Each number is 500 + 50 x the weight over its row's rms, rounded and kept within 0 to 999. Layers, rows and columns count from 0. Numbers have three digits each. The size before them is the row's rms in percent of the matrix's.

# layer 5 MLP up, 2048x512, rms 0.0703, rows 1057-1111, columns 384-511
104:641516574499563546424462489480437526538442477457421426507475518519419499446375543524416512507445557571524480564393499550513523550460417503516474500491460398440474552500449509470552500513564461504512483500513526426436519507580514570551512575488397544569555504616516492547548459456434436552452484420438669525514457515550495541447483546528500547430555548506378444466448497512549513457458
085:554518592474504412492487497536506506539522455523524474416515541517475469419542447439499414432513518500494503511601498484533423411511610539536525509432428547465537497521557532516520382363524551442428479514433571594449457613483520555548549451468423584527510448423516506519465555468506482467510502487565434447434461549419538592575428438564473440497462483483594465527577578453496467479491
098:518590521565429444550456437601571463492539559564512485466541464488425454445543500439415479478470518505443544489593552496534505459465490464417522492484496408366493468477488526504543491448454498485383515487489565579419517416496568546450465512480546536448588466440491509528498583515461520527521498457539482532414491495448351517513535445475464530524345497463446523529499483561494498555389
103:443517528473438490535484515513516502527502379436424395454529446534527533499511518573481504535541445479423470449568464527453460536412521534418519456545591524438463558490572494544504453481494554526435539476469414515513566423521475597539510381456536461508508544499436504527556492485453535492518528518603500542419581495429474577494476475506455600515498485520547459538554574516559487509553
102:482427424510466459491533474625492379469493451516503501361486470425552567488405503423463541541393477477464561486474475569512475461458500482517539426659485548610461519457510492552580541582587472501490531403506457443532404539508439465499518502545507544492481449368471501483443531443507492473529484445544594497481565508485543463455479535423602397428494597467479508499555474478522561536500
105:484551581547459476495460495515481499434481436557532523503543488510453380567453478514532527486446541434421461532463610460564524492593514430540496538443632533501473451511555510476537423496373493573499455450521472577550610429486495457542466519496495536477512549506411529428461406539459510388475474430423492438555432510465511460508483498468423480480568543571578445521510428453527516481506
089:568492515516469453573556521472517526439569500450479531574614430634538474544494375413575489585510419544570540502492526527528553393531551475482508594539505492493527456478433498570545526463518440562527444492504404487569546437498491512454485473458551513536495412565580537498438515448479400454513495478471495446515548565465529513495523485469469557527384504512442536485454466581434422440524
099:525517509532399535479476481518398591482593516449493561552546557381470519482506539534494603538485427494533576547460591441490461474462524506484478495593615450435506477501507558594472447535594476521557526513562555438459428504487470542399552448406453343473459505500562464547457524415547522455545457457561536453516498576560501495440475553570510543484500589524453487559529460502479474572611
095:476522409524459469510463425468385509484415506504436446430475465467495456524513465442500455457460538540514562550453420446477445479506402570470527542496551494443583483455457458437562432413555595503467553535546506545509463456524517511555498496445402543539504426525522440477390503487529562601556503443477585526598399440488576487466414403537463471458474485497437478526466564535514588535627
096:459530472506497428470514541441528465523511425450411528439580388457585542536494504523487497566477468482447533486531492455466513559492616478628427495579499523509521526486503515569532532520563446479537493559461486530496494522441482509450534480484551448448524509555535368473397471556569610498541518514464487402448401490517448510480517467498384496549429490526563526574423495508369520417555
101:540480530492522491434486507554512467550575418551537473499527543523519533518457492537388546541441523557539452578535442467480417503535465437562465501540565423529504496501524552578523600479447410654433472507507441515489510501488450414433432527509468547480508558456534418472536548430536401434532529568413557517491486507517457539426527547510468482529509443522534608538516618518452517465425
095:442627514522560456549461547559519541516512546426550512455505528408506487447394525500615512478483576589455484547557569488418459534515507520498412467519499513464576416492404494574373527496440524489530529442520582491472518478518493486510506575518555570507463536442472477542497499510450426526467596590465469536476557473562366467518424547587502578518564451497516522526472510522487528448508
100:451510438457582494487470494553525419511470491478527470453389484468482548481488510494509455399569556519562430552462429533532394597515476571427513564577544550379555519478486469515536554467488457457534510472494503567379501559604552449410563490626453533464548568536449519461468530492574540504516416432501540524462449448479435379581522453510582426488537449612462525438468461514494541528472
099:581411529571515532605475484454503503571535472569439509620582506480436477486576525403473468532517512480545524520500498459401534478511485594495522491553479532554496482556518525413466533497431529558476471540575510537471473510457553495618418554441608441506516518478514460542438480425493499432553618497516462483418508446501556456447495566447446469428586544506487518482480491384592537577575
099:548477438539551573453465528434507664437394524561449543421469454590471496467546504497449580485482438416546528515481513560370575536480486547522428543473543546503451439505448444560469516528542432571569487500454462451566455522467485619497486508532444468501619539561506481510557499470539451365449642530467448433485613485505535469451540524600472437414549524493537456473472520559476451515454
086:445428576514550466490581525433478513518509504416450400518553540449544453407555519487518504444479585418537556496482517484567474556483572508559455504539502476458497501510479472602436530573520517492437525519478539481557449569394386512441530482489474470529546570559519585478463502509452451502543442533469453436474481482484540441518522514576440521487506476552534536531521552478554559485438
100:461547477546452546559574535424563405441614522528442499500509506501518386502453479453462529554469448479492519503492509522586500533552542516547494569519537453423446457464461582458506487476508462449513505500550442464482495455530532474479484523565495548539483564551478453532560551588434486453494468513533482442506457512453448585488439430405512491478448500515505488462505448536492467448509
088:482503493441501502564441570561515450526530484500509533511470531550493494556524413487531477571408508484509487504485455517647542541507549545510465522484459438481433495467472443452486522500509466442582525513476547496488529529521499531421590454509464452508484489513496398515500529497628503547425513507563483436610483376508518541611545449438505425560508512529468459443512520542483608503508
095:571498482590572444499449444379520531463473470554431458439478482531575446487505495491559522570472526475565491465559452496463485556474532430514446496530425506569469467580467462515489500544465514508464549416543525411479572581538583504492600542461532438474469491466480504474471535457402559504476520485451464586588370459460506535528475511567501514589461539472577475476526472549499482518562
097:443539439551542450564500448583603470456512507470401449589463469592485502481383490509462575585526451462541504461438462600393455456613439456458587547511557487472457490440483527406459524470500569512495570523524438463519540527587503565509400492546483614442576544506493533459538339435455537507556460504524517494524502463460496514568487434528581451534540467408560544448459359502435515512485
090:458518398515449499497453532486490495458565493503540525531423560504563537550540464482561454425486445458471483652575467494517469509430582490563479537452446442487507585453564520457461495533477441464465514619537484488449542583425538525530530544494540492382524555478399482446490476454474562517440445446474505442491505520447522579607473419675565436450502523478501451475506496484556530518460
102:559553525557576566490486551386487561472477564495473452545554531538461402616531429586456446497484502553411510463476434625597511506518543535401597468456484473527543502405411489576587466471520549548615529480407534426474472561472456507532486487505457578471564438597519477485553385489481524500518484380445417394523402500505484487474505444458520510583490558459531553520537606442445509638582
094:562459477537540477493458549547554536569504445486481461399575547564584613575445525501544538484482420580442441541595473360510467424527556507593536442577568504625461440462466556462533484485406479509496529509477563468444534461486533511476504437485520481563521500495464524456494484431491402477563512494432486517464514488393468503486539513497502467495470486579446506455529522469451453602501
102:506561522494513459530525636468534476484565536572471488507523450580462544424506572474536492588457495463496487532515617427484480483544448482434485548533531449474448541423508507501555503573538447489559513550460430480484468427579539617439580513498566478439482581475500560560460496512492499445458519579456494492501508451449434489602539415505485476465500461525487538503574525377467536554457
101:509489545489477472513507487380441511505545525522572443446495560516455483562490578532552481555495503525395478465411439528412490523456468630551542422483543514445555430505472563552496496511554397458515507466546505496581462486447540548539551606511510442535520529382539428549462576474522560493417524474552569509437507503584461560481504582512524534531428536509453538460537581451537464492464
082:527543465462506440444459508546548520427497450488511458478487566448604477509514523536478542425429535570531419490508519490521480514429534473486559479559406402482504544491468478523492618454518434514459417493480546499642561495442647482429463465488507423503539501451527500506397472433556497468523515475486457579442559554551552566559533598466477473554454567485504465494499532520505528515529
101:492383397509545521545548479473426456503433520467472429472537468501512460558517462516552424544543515572476432476545535536502451434500548488512492501508571499503508462443503472518448512448461564516504536480523587585491463549424523436465504486382564547539481486458462575482448473537467399567580473477421488461587495488427544501545522491512441565487515479487521470520492551536504456605525
101:457486526465424507510436531535478522491422534429464524508472589474455527438527531433484441452543497598562508535526568550487461494552463461517468533477477500556488540477495435364508504593482526517537381458524583467346550502538526452507464484425452517476530563479412561485511542508509493577503473572522475536528504475463475539561506484516527472621545451471572493417446508573520576526511
091:570494519405432600456544473491488545517453478489547451489455625480484496618443551509458483473470477518425523561502483513528527475492526555473513500491405571563552502416424544532474478444503494531409594481432428476426471492509566494525503491527557456485439448479438498576538449450511448515546540518447526549461402461511550575452596505484546437497544439509497524479402472438472514431442
076:456503521439505511498511445434516502532578534528475475528498580530515479523435411516516501533476541523465595480589550468554526521523474527450510525566554511463574509515392476507416486507527559439532434502543390377476577449507580493512430450473516525593620470452538495536496519509473439384456587528560544493489427398457458559559582459569564455554510513553533501595559503569423573559540
106:522566570511475568427508474509463530481466530492511471505448488510505552490538493522567444542487462446426463548529473480471549409497484452492608490458475440556586502520479562475417505555489495443498489478500557548448508467545470498555478532436472499454478533431471480504525593548497407500486487500507509528477426545474498507524446694472487472505393509421566533534527473502511577499517
108:494446453492431458422381666455473486450424526468566523454480607544454466615511547478493489530559523465479402468431511528477484432490492534535491517481472541468473529517459443440451555416444574467442531606549506572561544453494450509460519458584489505530489357567524467534533467572442560470528489457495375524383475479538528512557539546496446527482418558447512462516481528504522591565499
086:549539409494543463465493402459531527472512494493564472491618499543494526530539505464553557454475553455506512449437489439586567462424519551476528470533424552514511551456431546532420506491503505508493510514550462538413502442508483524478522587410415530535384522466501429603595459506575460439482493501589459502547458494487504495578480549581590444459465506498462557460498519478601469569493
102:449464469555450496505578460549514579586586518506570528561535591514481479491486544448520455484606507512425557536413532509401466411473533438523434529553462605458517432445502441534422515429535497544540492501417499510538481520476473494482474498504549501471552456474462476580470467442462426533506485499500429450532490427452498507645556494424546515486480581411451537481515419539447580441531
098:537539401454525481537502461517444462482466467545478423441425467508547473509534463490538427537501496408494468519472526446473555513521618566508478553514470503424557423551539340519576477406518453438538480556480504502495486446607544450638569472481469491473452576530416478477492549468462540460549446508530527550524494417521523520497510526471526506571514478519530446583412351496483448529499
101:675582510490530475405445450456610543411414445594393525482595493521479486447458503510491523412531528467470469516550487516549488491520530471537533471480539546391537517518462458479437522511497529455518486485471607497486488497525515580524438525458410479555471505409551423463432511447390438435566495542498488477538484540512515451528406557480544474505370472504480497498488525530589411523478
099:517622469469452544521530537538513400453495455495533491579428548545568434481570516435462553498468571449511563514489546471543492489558531560562418443452461432492536475440467442475580466533440453524484491522565533519440429483536538524425540451504430516449447538437501459465508518542531558531504395493488592469452537391659583565596526516525509484443465456462458487491456463463516466458432
107:424551470489499508605494467556500533455544506497484480579528545399487506489472375536533552501421442607589495524574512542430439459493447386504508471572525509524580552553404570469433483541501485529542557542496533510486559404542574441485473499574527515508476527498538462392507573447452573435448497514402477482543496605528583499535515536530462503510520508338593479508457528510543541514601
106:488500607498421549506463411481522478554487492434408496501502455504550578494433485457465501478477556505525569506455516455501473510586476521538490458517458520572548540484485468570529530411534495458569562520467582559426542445520549478506501432512504583527526436462474419411538522468448483475485549508408548559482473588432527540506452524518486487549606496543511524509518458601497519501499
099:480454551456347477500497462511530479484473519497502434535527544481527522536486481545569486535544496486538555568443601507433553617488467471431585558456548452501441551609486364559421548513528455507518446480489426468516500526456565517488563522464450425560539490460556440564404485531356448504584522491511526459459447551560447555474491435554477471519463498535455487450468476477425569616430
086:536547451486465501527496417517586467445508556521511449442448616509533455498545495479383466467519526507422526429436450363568553487478415494500510470520546555446477512468464538431462468523576416536466517493460504412433486528502532540486519489519537563517540503537470578516560515489527493528562503558540460525497479404412585463520419399527489464542444492595596532438416544538494438474475
095:409486483459393602471528519526552507505427550428463508560491489482446526536580567501470494449376477546460415527500520473557500531495500465551548598549558462531527521507510490486540496533561542471555434542499502598511504403557515472417473478421506523562474488440516619532463550509519508537464442527582457529509517542541521555504492455540482494480527584556511502548596611506528408631471
105:472543477472430472531581541532513505440545516443548451535595560438529505394509545570467447414504564501528463489499549545461428491519479420477511598458512510467428498516476467489489494519425465452538483515418446541483525507471516529486478539447554522492547422499503536478515556463526448481561490460620444531506467569418519481488547374576562532553541485466553562551491407541476471461509
104:466488475512573540523514541473600531489428522488638545519493504450582532490508511453505435475452536475513487481426541565574451403493433554574504565422434513504482420496434568457493430425451462469482501548519471544450554453446439480463547503461579446473424590521412572425530534480458440471602542435499527456475460546520487633511491464475507484439485556429412587496542516511489548564573
102:504602557539544506446538494446501461443435462492429433472536523451583451448565553533542494510528516552439486439532532521487551466462517521608453527480447468500483390425407462447529553540507473448518460482479526499502495485613475436449481527425385502499477448508558488506432569488443462548494573532522498499444474615522528576374423521517480516529499530479480506567497511453371574484465
098:507504529548557601475462467566472478463531418528537504436532471472589504440548472563485549545531500484471505521548504490547389539529553551407498521522512515478444458454497458501465569437542548505497537540416523444532628466514541468485441564353512517456445518437519522563571491515517500469493462433368490475526552520439454469505453574487425529497447470460444344436490586512513444565389
097:404467550487486599496579560535558462547435563480470495505468473520453549499492499508480519458534401566483449557483490535458565454546523536507564491579511503486546531527484546541516491411507480567547570403505519511452532413568487523593476521532530546488502512434510488522522480481568465502525474548491522538615503544541522557569476463549538452527518555464537491360440458497487512514467
103:507507460487429468510545558415499603500483453440556509485466512454533534519534540489514472502452528432557483549529446438487537435537465525462491506475510528478453558504460545492487426592508495486472483529502483436511495460544499488536417521515476542515556482376413529563601418508537476527509553505543589510530475439532489539569583527542430494498494519483497468443555445489573578515402
101:477471458557595565524510572502566607480454504547411515485526436664513476611446542475486505503512506500472480485486533487414532496468545505449532525465531476474481572481468516474492527490507555599485536505542506480531533492473591494589553481457473551379488447595504482539498504453490458544510469456506539545445438546626584442497505448477510465493468494467508505556433483605533585450520
103:435517531471488526523515495543545543445481550482540553439543435552612518436454534502550464479499465471481456531536489402485436523467547501586466522460463556523502486528506475563520464535464496556435478478604499434472480464612498524443478495544546502432527504458569494502447439566478490496589593573514494471440467520457458582534467500521450537535501509484465504499495481560572440433479
101:509478491504512430528510503402513531435519458565451558555494483625532512435480533448518481477535535510476564508557536468513458459579536489560430428512512594477527530471448565507561506404517570416484503528525357533530523396586513415462531534511580441497536536392467410505528552484472500571488480580541503429496460534564439545483520510455491596441452518587525444537453519456519502489464
096:526535597468463494464495515557519511514634540468539472563544527514515493557536526427473529504447495465460469552422521552480479423384496525328515512500438499484576451526471458495521459509427551422598504475452442471534554492485456533550573395485493457558531561468559573511462505487523465520559582475427505536459468512451562515465478470490512479513486441502465451456514554384477502474560
122:571447519491538453554454504538510401446543544417412500507462513597459511446560497598485486509517562539506538482510623470486473398444518470505452540513459447493518468463554483612478422376510538521528508549561462456562535547387536500491529420534613525458553478561456483476495467522528460518459454548396539464522428419415521561542466516551485468524446547476549470559480529495434532539570
095:514593572519494467554497496525479558614508479573543603488451521475538548466437599542435445495475507465501503476407396342492451436589550586467477517503566409454526544486468527521474457529494468449502467573511445560418574508522488585520482458509429534446506439543477432470504423498467536555413475483547508522586364513428508470535476474408493480538561434496466477560441606541433515455494
103:536487454505530478607406524517571537527476435495445543444539657532514497451469501433522520423540505468577458472478433502613492592561466457466481530514430602567441461487496504527440452504478532486579391484572521457466494484485435566494548488493397429359510504506492561407514481542603509587486485507565488559458471571506455576411461482467507557508467533521490513501461440605426531453425
# layer 5 MLP down (transposed), 2048x512, rms 0.0666, rows 1057-1110, columns 384-511
100:521494541472496578420517485516572516517584532492604441560420388543530399472433512511531451601444472548483510466507536478491494396530554459473434568557519519516551510454524521545558498528496520469460527508535576375520533460434521547481462544546494433450525464579474568487507470454505515472616405541523508430505478507482450454411472520530489429527468505379537521470504482465514421516501
085:464557501562441534539486492404396475512460431499474486476403451496481512541517565527520526538458468565460571410496569471534492482463419450487494465489460488448512462513518408524490467483601553534550569514496540407455563532491505361569559598501536540501575484428479504426448585525546532525536450444405387494516558446489580525455404518418511421468502550377406531560513467512466459353419
096:570505566550441482444568553501492408471437501488544423484407517602525529504624595540500577444492426423519416571485533562552546494558484422481413465555544473532517432572459461569509474438476455502609494624449514480581459457507539514543570495454439509470431484449532492502492488569525509407407507509478515434569552410513436556536477553621443553511473474592538476538489533563497455528446
105:498571494473563489468554507436520430455510477481469496457462450545494459542483528377548594456503449521484416499421491568454550541514500455600482538583468526519539495509477423565498552493464479463458531397597459476495439561482550447469475460483460468543538481477498449540496367545500518500548542436525526518593494539465497517543505484464401554519443465518512490395374435405547439484500
099:462571475553556572567544482477432547610596499408482546565510506474457453540584528441530449542528449499322377474544447525469446561485547561509502541386580419502478530555597526511457558529360425479543494545462483495532607431459547589538453536487457462399415463606489561571522531543443595490478513554488443491545481481441487553541531467552494528600515486462447506489605489499477447531421
099:482472518574535446472491563458478493526481464430488450574425550461502504463460521437453461398530616491410488409519511495508553534414495473344524516473504541478489499499480451490542491547579478541487466496560543504488463498568464571511548475521452562518466530540528561376488529497562461576412436444490485469556477461487474448470458472494524495403486556546434458497576474518566535606509
089:527498500461596460450462460553551422516504527525429544498425483531519470450505543435569537473463549490477466505534490533501477505475424502525508511511492501469371519537481499526555400524399583495524502538514535440491506486503490492520513479524523536430530366577477520398469537501515405478560552407499508486485380558488620501574480485420524473502536629514572488507542483504492446542556
098:526441477530524441423441384538509481488607503439540483460447527559533560512478446506484459538503472529473450515444505581532507504492546379491453454434553539571487492559523399529523456379420476573533483505496480494537517435453496514435474605528524598520454423515502510424495491434569544517465423468596441526462571475428550539396434545615519474508510513578433527492470567564593475561522
095:419510503482537502528424464617524538457474547476581579437522468552553504482470561521430498535546496415548456523540533435566409482553523419543603393513559426482492562463531470445520539564462523487527540510576518518409505562568424533518507561493470491486470567599539515394471450540426526482610526667530628496434542592520493444472470476498512419431539483512495457484516515532462500485482
097:491460486562541484593478542533421496446530524463535503542507557463504509553472466582473527611550446450493537470578456467532530462494452496490545478505596566445454489494560493499504504513484535418452587442541505629503448371451485463504445433388548420452487542534544471512502531538492537500442571494572390555477388583560500503588489479548503435482538503507566465472412487497609436486452
098:458489530424453582506473491496487493410514502408549551438522484425452450606436437486528484549460577529435471544533537508547512410489543515457496492445491564475350437499509541477503516440517513568535449540505487470500535512550438506579496506438449466498474465461463556553477433555474579559467482505560393456612589461410527518412429445420471570418538463534513474522522542496559470431416
093:469566397539586516446404532536502585480587418533597484517446494538466415559498485436490498519494508478599413516487480544463496527474505513573513489557417433460521519460479536424475504501501525556448535464509507481485466575441471510435436537457395434458520469469509488449498475476504585443372512363508557488483372508455505569514431498475499474509462548445438468491526497440563528518513
102:573431507493448376475593444402528513520394529544572464520523476588515461479419520514510505509514468511540484574521517579518482511503497447521497338432546479628540520468520511557470456533606592441504594507581497436570483546499441431488532521482455494526495506483515432487572574395548560484530514358528558453484496562527499446457505424485381491505458583430447487459456436481529520540515
102:449513474419446524524444446415503515451570572491474481491419443535433563498534467486538518463449534542458507495471450491470499536583577490505523496475557528386515502533395494482563465481428498459597540309420538432498542460535500485530525454455463469600437525494459428522550497542414491531565525515436508589489409508490445530514458473476438408510434478522523402574528514441466503535501
102:491532483500499454469502499507428503483469588543461441581492546504330461465522495465562503469542530451485478533484541400544437478459584469535499345499506532448536551463399452443524480536465433491457534456486539479528552492584546455402477479415441539416427576485555491513549518490444542540508448518498432579477494421409494412520424472536542533630510425433439486515500529480495391560600
081:463492531532437550487535500545451459534459472496544501562502491490481440444533474535505481494440456496569490536410530463495562430489365439541438431525509516559464505515458539433484554475470487507470499512441477536472407518575444437628485525488434551514482475484495503511442508569623427572530560449456415461557514556433528471468510540638462493511556446400474444521428478629499521400517
096:446582405484440517454496475437429523402500510390488479439484494502438568496520584466512515433515585470555468566516438469454467410466530460495616548496530407462573494575507515479506544494449572573528451494561528505513503555489538454561454505432534542488523575509554468587569498576516514542448478490490481597521578522551562549491572390563476542564562528451437456406529456581547557576538
094:482468559503532467457531514467483447508518534495502483534499508516493453542519571518533464523501520460457560482454478458524500466548523513508385477518581389542472451436496519429505474516470522583468502554487533437537462515504567401503456487535519428509531492522474481476509464532510503503471488514407510446495373554392488490450410451517554498500446518484663465551513537560505481458508
096:477454509455514555480415510535467406474495503460527549461406468408434546547618451503460537526448546492474560563546428536448403495514535503427467496525514478545540480505394543399633540376492558491410552490448512472480484480432435546504422548406613417498446412473571510554461471523466515513527461477535554456510537409498455454559431406443552567527495562519422436548540446550457417515459
099:506456505483566490447530506529540518467477453489451507476482477464552492543509517544489444368420537497526519629582381553557404546472493487420471395498507489551539498391512502490545501434535451456479570493490529486362518381366472464457523457523523423432442541511461587498467505506543441504443469533460496461543546490550560546494597439541493519508464419537541434489611482521545490467466
088:494533508418442435491540560532571516559454523533455474496569496544443442585446387481424496520514533513489534482423554471497522564471587476489488432457505463601547372490469369449480486439430513594422610486497600523557531532364469571503532449477529565564446511453549499449460431397496508496448558475521531483485486506398448456465482526417358485551448503524481505480530385551518581517472
101:519532592529436521468470511615485433521538523498457471474471534550483455471523462603492499449545487498448510494540547384496572544568588452485453453514557481475524492559513467503472501532441334460493530558479464475476428497584529379462552541338519553429473544466475431531464506439526489423505505509506626543422475549554554522442550526411545495426477461428473445575494524613510440479485
096:471452431410488381468490456444596396446471479482442476519512434528523490506471457421424522573475501511497475549452495462444562506448570501541489488540535405443534467449494434465426456469438619467551532454506540598491483526476481456471524460558467448418546567601487447428494582543534538531444483529520464519519471556553482392571521551526425544506594559503441512517468498494526501435466
098:563575558549563437500438507526570448516459649522556448476565477491434505517461500536516610437471507543492466473389437499543518462529535588419509532530418543524517543530447528493490528506485469503474413540537430514548407485458457491505466457464438505530458506503489522509475533481484482523545411441447502513469418498457493503440423613426512508572519560520585520528447481540539372540444
098:521518554473557441430545558497414505384457420485549565561489575562434567472452400480496506455490476522395482505533506464442463517496509480482544429506553519528544566479581580505474473548519567503476463530491474463417519558486432406542427476480511512531489503435473559526482434528575508513491539600463518505520508440407495523542506544554497546460435519530486504554541447547451417539391
074:557485443524519525452524552482525446572421517531488509525411431533480463500589578476454612471427409534545491482477490532510385506496438419407555493519498386478405540438490530463525454554447500457389481495444431467425551463465551507489499510569498393490483431504508456485470616462528541459521512451473465478507460585544513516435472421383502397558542483469474549461530448481427495479416
093:493482446508515485543513390491624527513551508451408512487548568517459454444470634470455534454438498487444416447503549412535472378447561460465507407533467480520472557468463534518606509477480487495479588642491447533528441508522492561496522548595505570491488477524580441482508496411523529498486470566459444547471519494425520460479478502603578589477526554446452515543501499601494574431504
101:475468500528411454530591372507518445472562548540498501538458457547475437619525512515521492499471540440502506548425479498474548433523485418509516534408560408459419586542459464429481471509403438562460485533529553583443542489541451520552510482522511559544507560470482491478472484420464470507577523461406600533551526451543567495541514503502404474490379464521451591534505536467524474538448
095:520518491501527470486562419568468429503489548411519509555565522473495548500445431512473544451448541543477460356482521598543513462546461521509496520487472445437553530561515580468517387500559467454541563498665481547518481431444487529522461483479532460533517515620430454533571568523532492471398521427531370496571617472509487466604477449526498522511386488472484489416563533519511491472502
074:562525479494492449539488541413533504553531441463515573471512422490497521388438522545440515470491498480470416440418496472486470520410435495610521514399417424609476431467480476503593471478500427505462419516568620540548556482471456575422478509481476523490460504473455468493513451438438493482448486480553420502475591533496499391525441469466458486498465525497497530546453414450554485492429
106:399492537512566467532430493504520512534390483482525511501535491467484595467437566462519401416461505450588427539537543517415452502518563510447471467400535471403468391559676447393472495519508442381518502562434476513550507616510451511362472557510499549437500520496593480506480571395519492511553450524525471569565497544516425462500592478399498541546488579536484518553567420451556525473474
107:444534489522485578464457633561504511521496491555408558592468525502470522573513563446474411546468425520479501496572581544529455489564561488453473534507487494456527447511560497559413547499585536536477515493505587462407503595474557426503421495444603493518408447419531510570468583474434549492463497516566507473572427458595462451437610445513449477452526573491438505533532553470457542494483
087:503495546533500544496498491511597422405502472507506539457434448520518487446511461495436446540474517517487471410525471514416458474486436511487495555482558527383543579483459495571491492514538453543502540385496516411454521548551467445430439457514486464445604444608420456536517512538481507504591552390487469488516513459492553494423482559454513520390547531443472454543422496507543527557529
098:459479555448493451533495513449469517447461479484418441439487477476480433609552503513558475538510469497589520451517533541501399559469459438473495520504428512599453488523426530417551505465532524441492488444556537549435536536528562458500544477529487474513444434503392453529455544468489541514448503540504431560509534444511503429399521540429532528520565512453507441517494496462521472511524
094:431577597521537437444425473502454476502527406464531525518505540478424485546604471465524500533471444426441532494531629442494506524417433526496504476476498542501455521405493540539495577487547480555479453443540495538483523549435486542445473494473467598493478411543549479451500553447581443504376430512461452372430533482471535445537528465497554560387513415536562507471506535439428476447512
094:468367568439482530539507393568488436393452482425478477451454568531503545552550490442455444419562445487470531572407351452523455487525370459470480480403414521485416510397486517571511516492463476409555548506485452503475500447519498555571598506436536508521515451583417502575441493516535531532516461579545606587391445435545440587438536559536471616488471501575465551520464491575513527500524
096:462523461479393549502486510480535513461524550420478617466556584547460513393457546362465490500475462511513458558510494498493387415516513478582523531514548501552435461499471488510524575399576523567497408527504441560499469485584443549519481518500513486503447530492521541505500462491501560511507550474543436483480475473480404490435495545515499473533475406501538421488403498535444409557529
106:517535437425566540461516524421452449478550471437461524456458519482493531461593496475454485520424560492404473484330447463542489543520501419503538474455489511452465466544450519364673477510578436510469508440514420450566499443442504473523479576430422533535487507437598464547609479508451629501520450473532502444472461538600522406538475471524485385467481472448443531431562481500468482493527
107:423557502384374529532515550582613574572445482502539451452482475467496496482579466524470460482448499480448528478442417513537541537465461494520474539456564405517494498507410545453480460614481515521416471492578493452455439493535626491448468545474475504514456467471482492533500524414469584488502502390459503494499460500566454439498556610502509469486493510553509495524429511480515552521560
101:546557519537487503411492462533546537540506443463505556462498463485456593383433435474524438563548532381440501513504567459487447478612408458415457473526561457492553503482553592455437469456398495492403581515499513378527455430466534580388444468515579545431607496386473559487478482518452471500518464511468549456536481481527564510485481431446558552530579551509523509583484504465510471509570
087:482532426465411559448497619438497492497500511461491481482444431473473515398439385502628555502499515477488480478563467502507493470425483519503491450524501476486501498458451554469486471539488423465463510492483544556471444455594501511456440595506440488523554415553497547598409466416526520484601508392503497460429520486537506507590541552464434542525575490471577423551496436562433520522514
096:580538509433553399539448547452543491487569461485491433519492546454515498545429467478524550571495490420619563475443518508449505485552484552529411515438467514473496535531468447500425514471477469546499534465427489438506544528421546488520577488564492507471508555554482484451492465529496490367541501447443520530456418452466486504473499481406551546521519423453519519465397398465434618409468
109:452474487496521442562564441546515481528583540489501422463521420587479442487511454565495499528541518465450484545428477447493462580477490467541508471486418506533491500570530511514491465547411481478512536537481532533456523452475546528579483570516466535511412462491589535568553455448483521563516574502504442544492529549391517518505513467555460578549496501465520495618551567500536473530548
104:544535457529449527612563458532572559485512499471536453502392486529484556510469426400467428555589514582452454531485569492457477568527460537492457593535552512478501468489495516492448547492578519453529535507561413553525364595453481426486425480540483544512490547410508485549421538456565481541541469484550400471534509429477520459470456437495445560548591502494481526481488485572523448453448
101:510561496477503584531481510474484406511517478495571533497399487535513550510472559445503504483507471422462453495434467499521504538472475544605611611491496591525481498487502497496506613496525406522565499442453470486421510509496625463539459477544423480453538465481464495497447483513545521448495462583486502420622541494569412497503488536486526521500518527497469586418494618511547484471505
098:421504449476571500487607463571569527518599471385536452461488540489478491550552480495598487503451502543400535476484500501503525507551493534463479508593448447432546458396490452478590504527363505486453438444528494515554406518591535488461408359554445376559515497525503451457507456582490530595495525528572466519547346460454494492476411556499447530518447518519445494512415668620470464487525
092:608546511508461480576447510536449526533501514445424540393587496482544456472541430463596545527450538442396448533525497543631511489464449590470427479535495611497499525568426452554578471428508498490443591547517589506571460522477591563548535455522467454546424454398443566595531494463455447469523517527560477478510493575547559475484419468524485521498530469535456561504541501564443371450487
103:559476578498526456547474595554450408488471447555470538530530530414612520516554440480500601577457521515418504486594503533429507538477429515518521508454441492596503466466414570428455476470570475615412455486460524480483542541576509444544494488570453453471413566392495499526538530488482565437495506543545624483537464505549479531482495527445535411484566531469396565446461420531481448507563
099:423504551528490445488444526526543462448467531441520450518538485415389497438419468466507432538392433408384515566460556545565518518546411443454483477501384498501483425476548527469517451468577436469598556571494609489464378432398541526497572545371578524475460457526604500485476514541514502441518421481545381396556505492482441536568522536548456532517598486464525566611466582533441359558480
103:502564491557540431449533513474491559461495377614498516519405440515564429592541556441438545519444451550555449526535434460583461498442437479506450470506519531498472505454444459535477534494551466543577479451491465525484607500443528470474479467484543511437467436577407536526416411381522431476506504490411481550419555460496511531455493543473563478541544566537484459514403596538570548451499
101:482571494520565527537470528509478531479425623449453570497460489505415476597527578577492516495461536550486493524537546507442508596439486526508471446575534498531448446497547602495502467450518451576475511457563454412559497428553470490579465536538522501475388524427491431509384552508450548535471439532469503456606499425533436518560525468474484471526498591543529472481443517464545537534462
101:476524487431439451459468510473497584460471514464503508484395582578532559478423588466475512624443518525398447464487482557461533494510459553434480456440554565459383581542483532474493457540466507467527572523508472452478508549452510435451442392488484567497549493529479459479444514446552475438444477530484469496436478481482557529538415512443446572583536498637453472473509470528483510492412
120:574427532395495540518492514452468551480429473505492578496523464474582498419566462540505477472561425465489502431564526431508438479485446438566409470486436517601523546585504493501498436461481518475434483515539560538426571474477529428411498507415557439478440513465543547531461520539482480562415454560508405461466634488459523461523552514551445513403551566479610430527481437501585518491561
095:476539469463547516474509476543548536478427487441459609424453467424525576427431494467464581431439564491457458490493450420577476497498595540597534478543462494491464442526544511447460445471387572480485423505559562487440518500482523552419560560478516443459459461597498509504449418553408581407485464533500524496517509495527468519461512558466446523481497396481577476505477529659439552456565